config.yaml
num_attention_heads: 28
vocab_size: 8192
positions: "rope"
bias: "none"
init_std_o: 0.0159
init_std_up: 0.0159
lr_head: 0.00276
schedule: "cos"
max_seq_len: 1024
doc_mask: false
z_loss: 1e-05
Each number is 128 + 24 x the weight over the matrix's rms, rounded and kept within 0 to 255. Layers, rows and columns count from 0. Numbers have three digits each.

# layer 4 attention query, 896x896, rms 0.0232, rows 466-479,498-511,529-543,561-575,593-607,625-639,657-671, columns 168-223
145146076145104177119139117138157094119123110111144104135114108151125128165119134096153137144133127098153122127145132148111144111142110110155181099130143088107145153152
144105124157145096153156133145112158146138139129153137123133100120121109106162148150148152126129134134134173124080087143155135132119120140121141138131142116151067100095
137147134136156131130101149128109119124137136169144137107154126154132126093102152124135148093110158114112151122152112112115125118099099136132133155149143096170134116126
145133118120117167123137104130136094161131151111128143146124110121142115126148141182143133150148107130167123129117139133153125163121151116125118125112141156111126121126
121073113129109121158124134115128156113115120132144099132128093105126081128127139157122107136125113163120156129112108163147103149130144119108113112145121161132122096109
171158120148111139117113108139105107148148114114135144133119132097119137129150084135147109118115138137138105134139132096125112158152136121140112121134103135113128144140
135113135140134140151127110154102128153155140125138139135097119128124086127134089161101123106150151145129125195108145123201106141132150136133111114136120152107128142120
102145121153151181140088121124110129156115113137135140102142170134110130150146117137136135121162120144156099118140134122131100139117138122119122140125129113138140122168
112127117108107134107144122122154084097118147146164133103138133147119139113095167091164132121127114136119146113119178119098180163148112156138150132114120097115131147151
085137117143118100110131138126146151096138131106146128140132103168133121175133138109142120127170124126110106112126117179112112112116131140073134091151095128160117147116
061121095154130134096145129164125114120152143104139121139084095148142153155123124109090085165143080110086086120120167136118141139075108151113184122130127132107123163119
099135128148082138120121123110122210162116094178088117112117120173127097136084119107104120137139103074118121096114115150075148105114158143081146151106129127137104123130
081114146133153138105147138117094143116126156129152146098109084129163143134105128117148131137167091122120134147116160178123100074136135129135128083128086096150111126163
144121123106148128106136096147104088108120151119132124131143131077130138124142109111132147133097127162145160128149154089172143158182115129150120147134109131119130145147
102149116089118115147109164134133133100140148127124099128141086143145127108168139148136124120153164123134159132114117085117147160149137153098183133150178162101136106099
125106136161088162116141085102099145150125109159132105139128132095093139187112109138123113132098124115131118134120098150146116092070152119086098123122087099118159128149
132109086114103120095136100162145113103160157115164105143105126102134169137113167111117128078145135144174154147154127111108134142131124153135138080165124158123132173108
122120150122144102154138117144122141162128105120115177113139144134117113129128134130169116144096115131142143105091130128165109105128177106113124166111154115152120138126
124118132190175101127138099155102179139115059087113126108115117155090135176137115139147091204119167078121102138094128168109112050075151122063110161083106115177146084132
131115129087132135117143086096116136128135097116107128131126130137115092137125132145127155109145116140128126116148120099133126109116139084116130127103135104174129146132
110138175160099112159134110117117176120144118093123173133138164150118119140131114145148134156129139107111109096154144139139100121113151084124132158117116112212114116168
137106169125109172133156147106147143131116095108116136174141159133145140135120109121111138133118125130140149095130095100109143155129140117106121153155138117145131136136
170136117076106118088158102108120091078140141159135085158137164142125156105121162081120132096136133143179136164164149083141157161174100150131122117156154171089127138114
146147139150142140138119137159149149121169121119080115117124116117120113133118128135146137141114143109096126109096159153125159136119114149134137113146135154121160111115
156107124152136113114137096126133137113153103149154133169119151168121095166073124116142135156109152121168131180089141111100145103137127137128147110125164144129128140127
084133120159137122126119100149146149136147098161081108122137070171148089122107129129143093151113160109118162124062140132098134123122144168098143131126168131115158111103
116092125121138114142112137120105151102154142103134144137086123139138133142161148135122105142147106119097124150145135125145125121113127143113106148124131161104116117120
100147087092120145130131167123113113116115173121145139119109145136132143099166106104082106127106108166113096136135103161161163152148124144085155105072105121119094159119
120118132123137156131146129113137129147126176106140132090108153054118104126131120151123130098102134111115122140109148137125107141096102134126104153139117100180155137134
133165119134143133155125105144120079107146088123146131112123139174130128095090100068118140150131127127141164151153154061130127133164106139118098125146148154127095141145
134097127138132117118153125137121139125127110125104141127065106106106133164125133164108113118134149070141128115128144140104107093103140118146102092147151143130134109114
172146100106125102150169087124135109083126122143134101127129169125129077155106124136107118108099139108173152139134145086080180140165130153118129125121143161100106149114
116093126151131116112115139142110128165174137131119094112153123133147150119131107168170138137150145169124130116110145133156126113086152173129139164146137091140144126148
110104094182144129141133153130096142170115130109110123111124068085151178164175113169116063113135145105105105160123103164123131133076160131115132078156124134117193102131
132126135129143112142102098121106130113128145127133115117146163134137123119145130154135146144141113173113105144135099129176159133132160097145148176103115144130127128152
086109125191133126112085131129086146180136142114074116130136138128121125112166147200149127157098132121118105103138111148162101099120145122142117161136124114126162092159
096125094160155142168093131118134141151141101094178135132101142122111169134144128171104146131120153100090127112133105174098103132094159148132127173162121118112118109125
162141091130121110135159122115144100054129120076118136146124125119134091110117126074100117148154115118158107199176134103113111168151114126136147122134098128134066146101
145132140147132120149146146149140141147139113093131139135129085172125102124090106105131101133135115148167135122100139118119136129161140133096105091127149112132145125116
139111081118107132099125127102157106077116115112112153148096165140127139102078097133141087128146104087142084142149159111017117144061165111126142097146121128128130135117
127128100128118130171140123158149101147131111109089158128099108161098094142107127135147105097125116124174089114114124167096135139104183172103110121135138161126148141103
176137134134108117139144140151141180137139119097077140121136100152112138141126097136137122137098123121112094078118170105127117106114092117128118117145130138097101133137
144111137103137160118104141137100107126125124153143133145136140094138123101152166121129153139122119110118118110160147134163158142153093138135164120107067139119109132143
148113117131163140106122136089091111116066143129169122127104107155118101117146118145104116137160136153100111144122119114120116096077139127125149129135134093141117131132
117138150117114065125119170138163134107173145131103128113169106138168135127118144107142142117084138130128133112121107126146133140129119112135117103119153142110119159121
129133098140133161117099095130092093135129126115142123147088121113140109150140128179123151113124131115140119162167133158120095110117112125108097144127129136126174140131
136130142137098108088152115140122146114170181128141129130153106115137136149119130175120135099120148151141171138154121097141161123130128134126134120130132158107143135094
113116127142159148170123111104128136179118086164149110105136176144133126146131135148122104162090087154152063094116138125102113112114158122090106111089104113100095126171
124082100156163142150117131147134082141108100141131133123129117121159104160151094131135127159104137152147097138132099144088070090099139074096118126137128116126156111127
174172161105135160124150140125111137152133113132135127173104135111124141152149114124135140156110118142120105114130121115142124124150140139138090167143116118130102160186
111131086149128100137169118123140113178135097124124107124120133162152112134137110159148103161093103121170105125131147110133092130111133102098144116121110111159164110187
128160109142150130100139131120117138128135099120095141166108105129111111132140121102132136159110129102176144153112129125113138117132133150060114121187106121130120105108
131139114087088116130168117123124128091114160132127164167118088112128124128140136112140156090163152114073141170171139116113154149148104154143109129132120176120085143082
106104129167096127147145144137129133155126115100091151132140102120135102117126122119158135125163180141081169122142143150161109121118110092143148116132171144161136138113
111127097138072110126123104142102127117147117118126166151098082125117101164142075127122065123143137112097117130128135111157130120099118154089137126154112164126116100091
140113137127074114159146152190104149124169106141109134138103095100110100160090133108155120103139142155113109093091148120115139146090128145120129097136163145131111135071
145097129141097078117111166132130160103147133078124161118103111132122132134127094093106097136166161107099102162127132131148144138098132138154126146100105156132132134099
130094126126147140106137148173100068114118193142142133125109129128119116088139127133112122119109114165171163157140096145132136173144083132124128113117120146138103139149
129137144143134116103131112099126135096123114131150166138114140143151171159139117139123105120147105128131154106100116140097115109136139136154105122151161139137109133120
126144096133152097113125116140117098096105121122129135147155134116125166152138154128143119074142144131100140165143113091141167106117122111117137117118104100119184105134
145123091150134125147124132105118137113173134135145119116097135140147143094112130128127117159126152113143131117106115129138108120093128124131116117147133158108115126120
163138113114112086124120132120134144070151145119115129131134130143122103129133136150128102114117156128139121111116142132104114106140163154111128115110102163110143136116
107092135137123131124123112160123123159121079126124131091134127136127083104119099103121116101137078151135152153153098141140125150113125118129135152132115091162111138130
112135099139142118139129118155129082168103129116131140139107126132127123149101118104123124138121127143156146167112118122129122131117095113126149139154166128160161147094
142117135137147136138123128122112157114149134128134098087119148124105105109134107160162142139138104154087104063119140115132131094113163158130078161107109133131085117111
121135121183130107141116159129122099146137115118089115098131115177088098122096153077123139105171133144116118114166114148138099112115107104151166103130146082162121098141
102140171160151135122104140126153138123163094116113142111116156143129112152141118143171116165132143111157115088125109135120106098115160147088122097114091132146146079147
137118148144120127124110112116149107097107151123097142140088119130104113134114127104121130127128149137088156161130128101102162175136127146113156137162103139084105134098
128118134116082079106110132118137158119136167088114124132154093169155147151103136130115114123149129105132141138145122154119128103170101109099168157128182126120089136116
136127163138142111136128150104132125125156133111099164151103110143136144135096118068109131146154141111108127115118133100092100171153109144078171131176148142133103137107
071115169090098130133093136138137138089121104139137130116140118133153134157134107144145124141149160111114132088115132125112119136133147100115125126109137135124105136141
140123119143124051112136107161114116116143149139112167152115088149165124151144145094120102106146118100124135181146129124146122144130106127130193097149132145151128152106
150117096149090157117136088150125102150121153132148148116115153129113142119146121140171135134124141126152138129155107128165134097102130169126126109095091143096134128143
124145153142158151184115134134085113122136094127057114161121129115139101132134122102147127133131122139128147127116114111132115127107108116125157141151115109138114143123
148125138135112105105136153124148103101121129162150092090154146137098106127132139121114114124164132125128122121149118133128134136139114106101123130159102111134163111125
126123091136123157104133132130123115143141109109169129153100090099124146117135118131147130108128141124126134137113135140137151110100110124120127117143113135141108123107
185137155113094133079144137104118128134128160142162103146136151102154148162107144165133139115097139114113133115125158105104130156161145137128136132124116110099151145125
061119129165148135161109131165127133133112101119133142100117137113115142133121085129116132162113125126125100140115134166153107089105125136118111151123139077143142120181
087151110142167133151131103188154117141133127118138150140148113125107151153125126137096075124175122119139124189125099143119115123093136106094158141117174141121143123150
126146146147132124132128118117119151109117130119105133117121160097125124153118075164169171161127106118137113069090156123113138103104150117126103144093101123104127116157
126134133131134119171134092138123170165145078102118137134130093205164114127152097158126074142113114097128108154113124158112066116077114123100155122138133105161132091147
085139134130119123126114120104129126118115107105155123126151105149127150141127113114127118158122120112147118098118127130122120094125147158116109099122121148139148121118
153114136110106131121147101095089102103114162147159154154136127135123146104120159097137131141137139136096158145138104103114147173145103123143137130143126148128098147092
110108144171115129107141120108142153176120119103116135121112117130128128124105136107142092133109121161138122126128130091140117129161094133142143146101125131122121135153
152151144124084164121102139122118146136106123114140143132135124157124125118116136122133117157130139139133166132154098099107133154124117125106150124177130126117107159122
081117122067110126131118123129126101082133121137150154152173111125132127151126180108139139132111123155128118103126137102127167144117151131168122101120171159123111133165
172120141148068114135124119099121111128124125120129127154111123119133133133143160101139116121132122090126148151116122119141134142133101124131159129131108101122114166139
117119119171110127124136154096125132148116119119127161111105104105141132118157126124150099134141117120121151128114106125152145137078120144092082077113125136158135122132
078085135125108142129142152117149128138170131154095119138157137168136104107161116121136135129144140118142098128122132139080076135125106118090151113132127157165091115142
117144144155139105173105159126132142162115116117174130150078123118155156134119110140152085157120138131104091116139134127144123144161117130110117165126115121106165093134
120135172121100151083141124116129099099167164122078145141129155121148118124079133144137159079138128129157166151129171128134156146111108139125141097134152143168117131156
165115105101099161089167129090125140131132133130116085115136137107162152151125164120104143119137107104156104154143103140094159152140132128142113082150144106096139148119
114104151125115116147100096135102148118159120141125145143119119138094101110133115120148122166115131149098111110130137153156126112108140113131130158095089121130108086152
099105143155178088120117114156121125153161109120150171164135132144123120138108099141151102143142135150149131149114133152154111105136125093129135116121129141161125127142
117126127101106135120144125101119164136149131127150123156143129129112124144167135136132156155146128136118103116119121157144126119123163142120144179107090137143119080123
109125122169108131129124122158086153140131095109118125146111154159117110146138113121146106130154109114117129114123128130143095124133107115115144134117123093147122125141
114163116156135153128098143152114163115161126096110106123104133120145118130133090132147117161144137117099113175118151110114087086149182138137102141171106151160118133114
156129112093109136110140091077147100106103156127147164174092114129123131103135114095077118141136122097106116171164099110105140181140106136134105114184080165144070197113
124100155114165121137122094122138163133114112140117116112156142121100132147120155118131111094101119122113124136128147128129105136098089140109121110125175137111131133114
119128156117079158110114118104169105109098104130154147133134119176139128126097102130138130165150107095128126079112083123094100152122138130104116078122096110153062146112
124137161077120134172121100132162164122128123123131101114152124127137132155125166143158124142137086146120122086117122116103127130150156111107133108120148098127132172149
121106137168122109137108102133122155093127111136125154140121112167132130133115125102144133117133111077101127110171154140152130113123148143099119105138136095138121126118
088139058162146137064126130140087111130102148100153127127089119104148141112131106141098084145116141090116110151157143145130152116116172143122096134107118126111130143098
# layer 4 attention key, 128x896, rms 0.0233, rows 81-95, columns 168-223
133125137116127133094158105155123139099133119095110129148149112107141129133103115115132147128116135117147149139115108106137156130170104150122155120126146122102148115118
134120093122110107092137122138133115124138138110116125127150142133112117136151135104106139143133127154146132124146143133121141113159125149140109140135129150130128123115
116129124116102146149120117114117160150120143148106161148117135114120146128123105142114123145134115126102141124128137156126104143105138119146114131107123126099129148163
086105096143141085158127104118109139095146125150126127115149147112114097135133163096147152141111126146150143127126119107150155081113121127130138113103121097167127133125
126133146136159166115119135123154118158125123099155164144129144157122147097116089120127099131142129129121095120129124129141119172129136104121115127131137141095114124135
103102125110124146149104122121142158130139101120121136101108138158117148129141109129116115136135133151105117110114135126098118117107153159148118109143114148101139134151
070158170144113185129076131140158140148106153125142134117151162165117136096112094127110138148128118178101109115126121155135126121090130103095127079122105122159118158161
130104108118160119112109166157136100163141143102164134109123151151162121127166138133154115129141126122131125152124128146128107114109150146146137091123173167081155092159
085109147134154121123093160158134149145131139115168140129114157138140109082107122168101096131136102151098110103166119161135068119110151134111185128128119151134102117155
156124147142113124155121133131122161138149110136117106113126134137098138101136127130124134092105179129120154124119100122121191127123143133127108143111110141109135122095
170154063155094130112163129159122119103134137139113148132154120120134102112147152128136170082105164080116159119131123139115187116159113128148123115138152133114117156058
098135184104075126170128141113112159141141120147112121153089125136122103136124136164105134121127118120144140171117105165150105176083121127127147148120127119103137129114
107144152129116168164131113145117185107087082166118146114050170149111122145132134161102124150099100084097132167146152140150090154113104180126135111131136142122107105121
149116161137113111082149127126131137150148112136143135110121124178144118137165145146141133120129147072148131129137133142127139166088140164133153131120145148101146103104
113110093103147111136143100085126120123151161151124125159136151153150130100119140104108117113140092137140109154133104116119144115167107130127136118130119135084122150187
# layer 4 attention value, 128x896, rms 0.0178, rows 64-79, columns 168-223
094115118108161128148125103131129088106136112154132137107093152137138126138133130111118124143135095136141143134128127157139118115133150087110131120118150139152133137141
118122146170136109135113110106119168136147144104128189132154168136126146132127142135153145123135128116124116124111141161129139116120175145117130154121101120121089154139
125093121142134121107126135090145137121170115094123087156150077102085111137129125152122120163132132108147140144092120145152142120113137139136115076135092134094125113147
127111117089121143092177095139118136108101145110137136173125164104136122137107160096132162139170127101137121132068149126113123103136113170118112151135135138128144108130
137124154105167139160109111144140078149136143117119102125118134142118111096178131118139144148140119127108099120158097111122098151112121114149111107147084147150135122108
113113156136148130154166109109138158118104090096128140119121149134121125108106130160153136078155113130134115163128162139126143137120125117144143128155096114118130129120
136103106126132149126174137143128158126115119104122160134141133131085124144142115113101111128131142130148113145097146164158099115176140120108103119121111159142116140117
129166103118138104138148145132118140116129164113152143130147117108154115126093141123173117118148094107161162116151148124130137145135110144127095144119083122121124145113
107131115125122127121153135120140159131152125072164116138132119104155112109152155121171106117131146082155132132147134092124126111115146136113129098141168133136112100117
150126126135119113155144112118115130093122081141129154121118144134127102137144109134111162151071125124126145127107151125138105110133076141145133122110180173123148117111
139090148140133116121134116107100129132146105141114092143138094140115106130095143153159126178159104115114139148068137083111125116110106157151122116152106084130117107112
136128145078126143116156163107141148139103073141139103118110102138112177116108120130106099109143163116156102139178132132142138173133138121119148164166129129124148130113
111130122146127088155158133127119137104136093137109153129142140137111132118119118120116141119171132142118150118114152116134104124139114129110106130129146137136111151150
126112186095116122139140123154093124104129119133109133140130181125097122149123125114120130134137152124140109154172108127116115110102126087146143160132111108143129126123
145155109170109108141095123154125127143096135158157118119134141155136079117142147122114126136124116110143109161115092160104121136108158123145126098141109123080134098140
118175133117135136126153149115127140119105117104104120126127092136092101150125143125106123113081134140158114150133137115129141149131130123117133094114146162148125140132
# layer 4 attention output (transposed), 896x896, rms 0.0196, rows 448-463,480-495,512-527,544-559,576-591,608-622,640-654, columns 168-223
137103137133105131118120151121102132140167129129135168139111158114146115129131120159082128153125187108125127173177111114112127112100141171144116126109141168150112129099
125119126133133111126123159168137127136105104135134142116109127127104123141094153102118088140127142109139119122141152150100120119104141145121148127099139151135139115174
133129116098121174133149155166127085136100138131106133159136157158103140131144127099162134115139161162155140129156134126154142145117146145106175108092111131118100110121
117145093107129166116128146141147094096127099153156099127119138107076121106131179129150132104106142114106116106185116099159106177126113136174131122106130144137131157117
144086149135095149122131113125127096141107127143079120120108086112166104116137163147142098149141109139122131128099091143118128135105162116096167103138154109159125119108
123153106127117145094093147104101118149133083119112159099100169143111109158089140094126082132124097127136136118131120150119179100133152144114119119122084159162126075199
161128138145133142126128104123141119160162121167155103114112127124107127120113110129152147141098147144159112118105120139105141116142124148147146136155126119079190126143
098110098170092084113080123136179130187110144115154143100109144135084109134125162092137105129111168118183112102079107146101144111122125166107131130143138115144151104177
153120094149153140130122150123120149161166115122131094140119130121119131151120125129141123133094138155108127148101118138151115102113132066139120135118140128129141144100
089109119118159109137154153182134084149116137147111124150117119079110114112123137093140084151172131122113193164137113101101095167105166141088156083103110149146080109163
122143123106145153126125138157116114102119125135117099135125158117110139117179104141098121150137114130117104125149120092150143124145109119192092091087058157116113152144
134144082140145176156104116120089133099170099100109099124128139124144123134131140152130095094167116105086111178115117125192127111139116079131089090115115121130120070110
137113162123143136127112102120139117140139137178142122099142132122082116142099122100160174157100090116142111078133106118099145125138121146122142159168132151180168108201
152174099133134151156109101144127126127126115149144117159089151160099134148146135134141128125128112126130093142102157103156150162129141084121134129075133126121117114174
172163112131128114139157151156129088106126153107095092163135121144143142135153126140138095108131134129161121141134136139136169152095100098115131117117106124101115134160
125105111118117100146091115095118120128153170145152143161111126123097123120140129119140154132158145133121122117109108143127168120132129135151127155132155090156214089164
166154105104147109179155144157135113101135147109138111163095096151107135104167130139147144109167155105130105137132166134146130078113094098126188118122110112160143154104
144189102103165129165075125125111168098120129136120113117110126121109135151107125128131170129107111123128153098114142155146110115149142118121120133132132136129156117156
119146090122104123169103106162135131147108142087100084086136113142097114156141115089123133121168136118113114141146128131144140127101126122138161118121119147116174170110
155118092114134143115115130145146098135077131102143103097115137128164119155114136167113097104122120142139143156146117110150107107112166137127133064156159160125144130092
130154122122145138118150126174134173116157132171107116102093119131130146124131133095117137118125146129137148159075132114183120156149136086142180163116109134123092110140
074159151131152126076097079082130102145115132143133133098144133158130154128119122141157185103134113140168167141118090166106150175111155116131101088092141120052191135117
131153086163091109133132105132122121148124153117134170110195131131126165150130132166124127125111095142131081157133104104140119150113137130138131166154107139138122141144
133148150114147123117097122130119146153091139170143159088137151065149128144095090107121110106094147120132151118124140183115063111164128142109147126112142100111125140149
111104126153105123127136169116134154130117139099141120106117143151110099123112122135150122101136115128146146156151140142117104112128138124124110082141115071111130143091
150154105081139111163136179194110111121127095121142123137130169124112133095136125113132113077110152123135139108164135138138155119126097119140146108132134143135133103177
123158157133154145164145134134120111114146117064143138104155135172124143145114160119138078121163149157085104125149118106170195147130151140095143135158092120138109095138
107104157156105144126156121075078112168113123141124120123119109112177111099164128120079086092093138106158177178154130158146083156158165139094122121159129127116155124090
142159118130139178133059056097110130117068104135137151080171142139108112144106129165082191142102083090133125116106102147115162144167102161140088149106092144145149095147
130112104121126141126134153116098135132150073107140132119082110103116138084161129137137086126164126138118138140158143155151138134150104105067114128125151126127092135116
148137099124140097132123140192166174134136093092143090090089147160115145144136142108154123132170124170193127155134111123139096119135130121125135110116155131122146157090
103103126118097116099126136088139151135148136170126171176139126115136149127129144183160146127136096079116103126119164159118146102132157141134103161121146132124107137122
127129089130116133148110136077130121129139120145129114134125125104105147166165088137128132113097125094138110106131113128146127103127119173145150131093126132122102120110
108166124116144130087118125147100117108125099122165114173140134134150137126159089114115118143121118073137161101122122114123136113135134138127108128106148155159128110138
160085147150164138130164135108115120141115136155112150162193130143160134098161124117112124128154121113122143104096142069105156133131135126104113153113182135113080079141
126128140138173109118110162137152106115112113133123146119118131159101086108110111079133077149108106149146091098082132118116115146101163120129186123123096106128142128151
119100122140084147157135122122110114199108134110123123131092087129104151125165108147107121114112128104150106152137146139131111147149152123112135131155147130177108114089
154162105125145117150134144152108144158138105124127134147129170117123116106163126091147085109145096089146140064116139139129149140130187139098114097159115114157144126114
162144144132167130103148108183159151153150141103105143106103130101120134133118159129152121161114153171116119157113156119090073102123131107095237170107184076118131148127
096147120098126156123094157157181097128113131082105121141115184137127151154165167139087079109153125124123154125129112154105151118092122108159121130150139121148095090166
090177131136129162156101187111149062107154122166101123136105160177128128108076151124092098163113100183143138113141149122158100147092165125138139124160091132103129154133
133127100148135102122113105146125174177126122110145106113121122083139169127098101132144094121119135077165115151108146115124082108119109129161157143048150140083130080158
092142140141113098176120189133104159130121118126117129134124153133094088114127110131121169169131116138135129084099141114122119124117174171112071123109112129114096133120
106127144100149164158125117153124128100139120162094139136115095152131124131114157132112078121099130184104098167111125114110100141098175101098127108143118109138147168125
147155148134126098124155152128112112114125130118137104125134143093131169125126110116127153139139120099156152148135095133145110152139111118137103144157134152116098124139
139174122118151148135091104126127167124114121123114155127071116112104087141127094113119106156152137147133142104125147138134130131096170121122131157102175122153128125109
119081149122133113172105141122107123129121102165127113153130122136089125139111124103139158159089096127123141076116152118142124111103146121103120107123122115136106115149
164106120145134088129137142138174134129144145114129160130117154139176149141137146169138108079150160157146109163157119161117123111139161092153116171133112118125133125098
130137120131103152130122137094116122120103133123119134115150132114097121109146133154136131127126127160087115090124136126119106125118101112137130104132081120180158120080
114156130117149184133145135127104125132135111129136094133168145146127114130138142127143131159130122142137102102121126150081118127161159094140095142115135082151133123162
161090162132108119154207128138139159146103112140117085120155107155120117110149127063131125092089098117081094115099084127101135094092121115104108103111151142158114156138
109057132144100108083127098158134136139147102135116141138176153112164114118124102144106107141107106115120114143112118124128133147115158107101097115096124125152086122167
112144136170113129131110150114149103108117160136109152157114103136147113086109135096103134113155101114093160095118122136151125162142115167128104082128118120100144127120
139144098122120129175172131150121135141114153163128132123073106149150114077136104114142132151143121147149171053147173168130088097116138124095104117113146100121178142126
141156162146172093146138141148135137137132138177096106108073156138104108134124160154101113156190160173121140133134151122102101155143130118123143103132165090118106115151
095142168109153111139136127132127148147114135137098113116113130120135148142111126138137123120161131141144136122152146148103111163092139103095150149141126097129126123143
099115145125133126127150133144123127161137132163138140109122178152132102144123097138136094127115149113108108133159156147100132109059164147106105100102183167123100130153
072157104105132164064133161123123161109138120123140131136129175140117152136125126130147119128129148155139139108124121094090114150150201065171117133083114118157117094173
154149220136149098137136136134130161141140104120139120130167137133110123147097117096131143065121144146096128138121110088131122150116116137142094140147173138168147110130
094110105098108131102125108100137135130147110154121150085155141144125141101106137127135137135138117132137103131144130150128154104121140170105096122104123119101131129168
141146182142151132141146160118151118115102124140117103157118120134136118123130150124146143112138083083154127121111145167123097126126102081130155113135125123121145119129
133118126151139169102145125094075166101123089090139145086123164140086135135140100090116137139118110141099100149122099132146125136103163108134096127124117140069091126113
150114132120118122125133126116118139140087116114136143130162121151127129109126112108137141122099105089106109120155129139125134107120112141146110155129109122120132130094
156105106146119110102092108145136121110146137108155137153070137127145131161136142183124070104151176092145135184141154150153131131115142089141119112121128174130076087149
127110097155145142106126058124126158146104154083111179116140158100121163126145132124118139138114161105133114149136134142124124129121109154146105143115103142123116108063
068147120119113147158107169160155099095154091147151077115147107138142082086133074102131092158127098170099141133115111173141089126153128092169095089146165123163124123119
164126130183120118070145101102118121088131127123132127135133145110116106122087098117153127142122127127105096143099141178138139122128115102170126142130103140124135116100
142140148106121128116150108132153131136129122122114101114106135105106107121122153142152135117161136098119082118144112125100077141105143146142149117118118166121132106144
134098167146101080129128144125108131139142145133128147124159148155174135134111111148157124124130134141131147154125147136131106103138101117143119117157132113089111129100
079142138129128118102094165127136104127130086166133157136153148155127102109106100135141124166135113091144147073089142106133112093125124113118071121153136163112137107151
133124150129152151133140187170157124104154099142100077119101139117081063145141118116151146116147128132149128138137132132112092119122117125133139106154086135144139144141
101137157129152128142090190164099123106167116144124110143119120133167083124126073143122104130141101148141175100122153105114111121129127139121079095160125104134140138128
140142136148103118134138164093183142113086129140138148064146125112176135107089119095137144108094155113110100102130144126050138128138167123130137153158130102139114120137
098145061154107128085152124165123140121156150104135129150144107118149139099158117135097159129137112150123160136171113126124127151152129101121138100110073101103097135109
112145067109149149067129073108187108127109126115117151128124147130133144118119166111149155102146133095145086129163092162111139138094158128115165110110107142119114104099
122136178085100079153129115092111117075115134169116132090102129149161113149117130119129127122123121101140147138119126144092118137100175151142122146136166109135107129195
106163128109117137135089157168110096119170088111100077136143135138120108082124090090109097171160117145148137124099126134161113117121118145134142086133121138148149113149
130141128160146126156112154139087154135124114097134134117067098125126126128096148133105109123162092137119103141135167117076096117077156128114114132138123155135107130161
130119126143120148145107096101140133154110118138171181150153133097157153130106107104126162128078144152102116158167116157094133128139127138141078163138101151149103127136
134127104109097112136144121147112083135137088117092077133058140149124108136145141138140104119176127117167144152141128148072138095094140105109198119144147143108121161133
085127125111128170090123110161108154109101131117117162130159128107098148127135135179149135114151121116093134116135085131176149125128146134127102147111133117153108125097
119109135115117179120113174139127093110088106140140085141163155145115100110152113097154145118091151106114117093093161114112105171183090097166090138115097133123145093144
105081125177113144110148151120143164124112094094101143147149129129114131153128121094157150123091120160140120119113148112136109104154109128147131120123115155085147130133
154128166156157073099086120118136085140099138126155136091145144165113103142085109153116128110109073147127137130132123147105097169107134132133104133118152121126107138164
058114123122112144146155142146132125131123120138105160161117128121143112097168132122114150137115123139107160142140148152153103123143127132121109101159100086102131136119
114089153112130126115116156070102113164089141128171097100158075136160118132126124132125123123052092145116153100113112122122118158163096124137095106137135166076141147155
101108139146111118172155144124130157111121108167093061127113114141120071132145096079111141126153107127147112121124168148128092127121130109141128162148129130140154104141
095118148138125137137104197124096161114114129156137115095145126124149095113140127137099127121144132113141195131124158116105073131146125125126097117128127129106128115149
151140171131150102106073135117122110128096107126149126148170107114110116112088115114109147172098129151113143141145129114132130119105137121121133120093122140117095135111
123125098115149134069126129169117156116083133098144082157137142117140159126130118125164105123122103141159116102097149107086140165153152114126129140087103132146108133137
160111132165108115082101113107150119161118139084120155099153099145099131155094112102142144121171117140143098099087096163087149133135155111138124140116160151144096127142
133110168090140097120110117082170130155116147130130126121101116145119113128100117114112130119074126112115163140178121140140111099146147125096123096130141095116125138158
104109107125114147133126110140119079127130120146122064138147102149116092162142095124100125126130107077143117124102150120128107153146092114133126105156120147111148135141
182135155187130112098093133078093105108123109126139157125126124144097139157114110119170125167154092155115090119130139109104147091136127120118123109132125193071104131159
161117136141141164119134112092155134157087140098160177132142153104132172121119098123156161134096117183137127127138116132104168135127137114112112109147105137109117120102
112141101148126110129124134146143185123143124086151134137133140103155139130165127159127142126122177101129107122140111115138135125153117120121096143130154101166141147100
120126121092141155183086196149137152083142130132119071118129120130121105125153105104131139119135168103109154106116133150115070140148137122172158132129145144111151117121
144101138108181149158124174155108119092122116109086072147114132134163143105163149135144144124146144167143130107142137143145116141127111149155137167156113151122146122115
110155128133139143125128165131094106112112144082142127129163092131132120165107109109141106136156075160136137106088142118121114166116129146148073131155107144105098110126
127108117106082115148108093107179157138129118159126149117127137117092150128112142125136130142090155118128122139100094121161141117124092111145136115107156120104129109077
110115143108180173127116130114114091126100142170148117115115121121136163145137108111165145090123169155148148107098119140146145161162123126114139103139176128130132121106
122102102131160124142110152146109177138147097112126113128157130130141082122124154124125142116146119164122162152144125142120073122107145128163145152117064138115131149170
127116138103108169140088213116107128129156139124130137093104108120146089128119128134127105133127143135112170116157104145109079139124110074182147118123127151103148105149
105141111130132093110115151106144067111108111136119130116106129125098082115125127108107124122131096173131123093125120119106151138134163098104121115175114136112076123092
098148110124177119158086107156128186131144132123108094102125149116122084110103098109126106110153141116101129108115151122091102134134146115116205145054097128123138114165
122163119131129124111116085120140089116114130075131129112132139144122126150127127121132107122128125125114095086114143136163145157113160133096104105111116117137116126133
084142167145116092114143098076143140163095134138148154127091124134103098146113112078130161142138120149151142146156115131132157127122194129112116110151126110105065095130
125136098158156181133126165157125113107152131126149107100130125145156104142121126139104151121155107110107127161085160168149073104136115138181101113141130167127158099119
177110132144159132126126135175073151103098130119118131073103101128146104118137114139107116140206101159103117128134138120145160114166119104119109130157146141138100090122
133106151095134095125091131095145159159153110107136126142113110118177159135106131131141144141116126137140145097142138095106125089107130106126138130122157109158107121084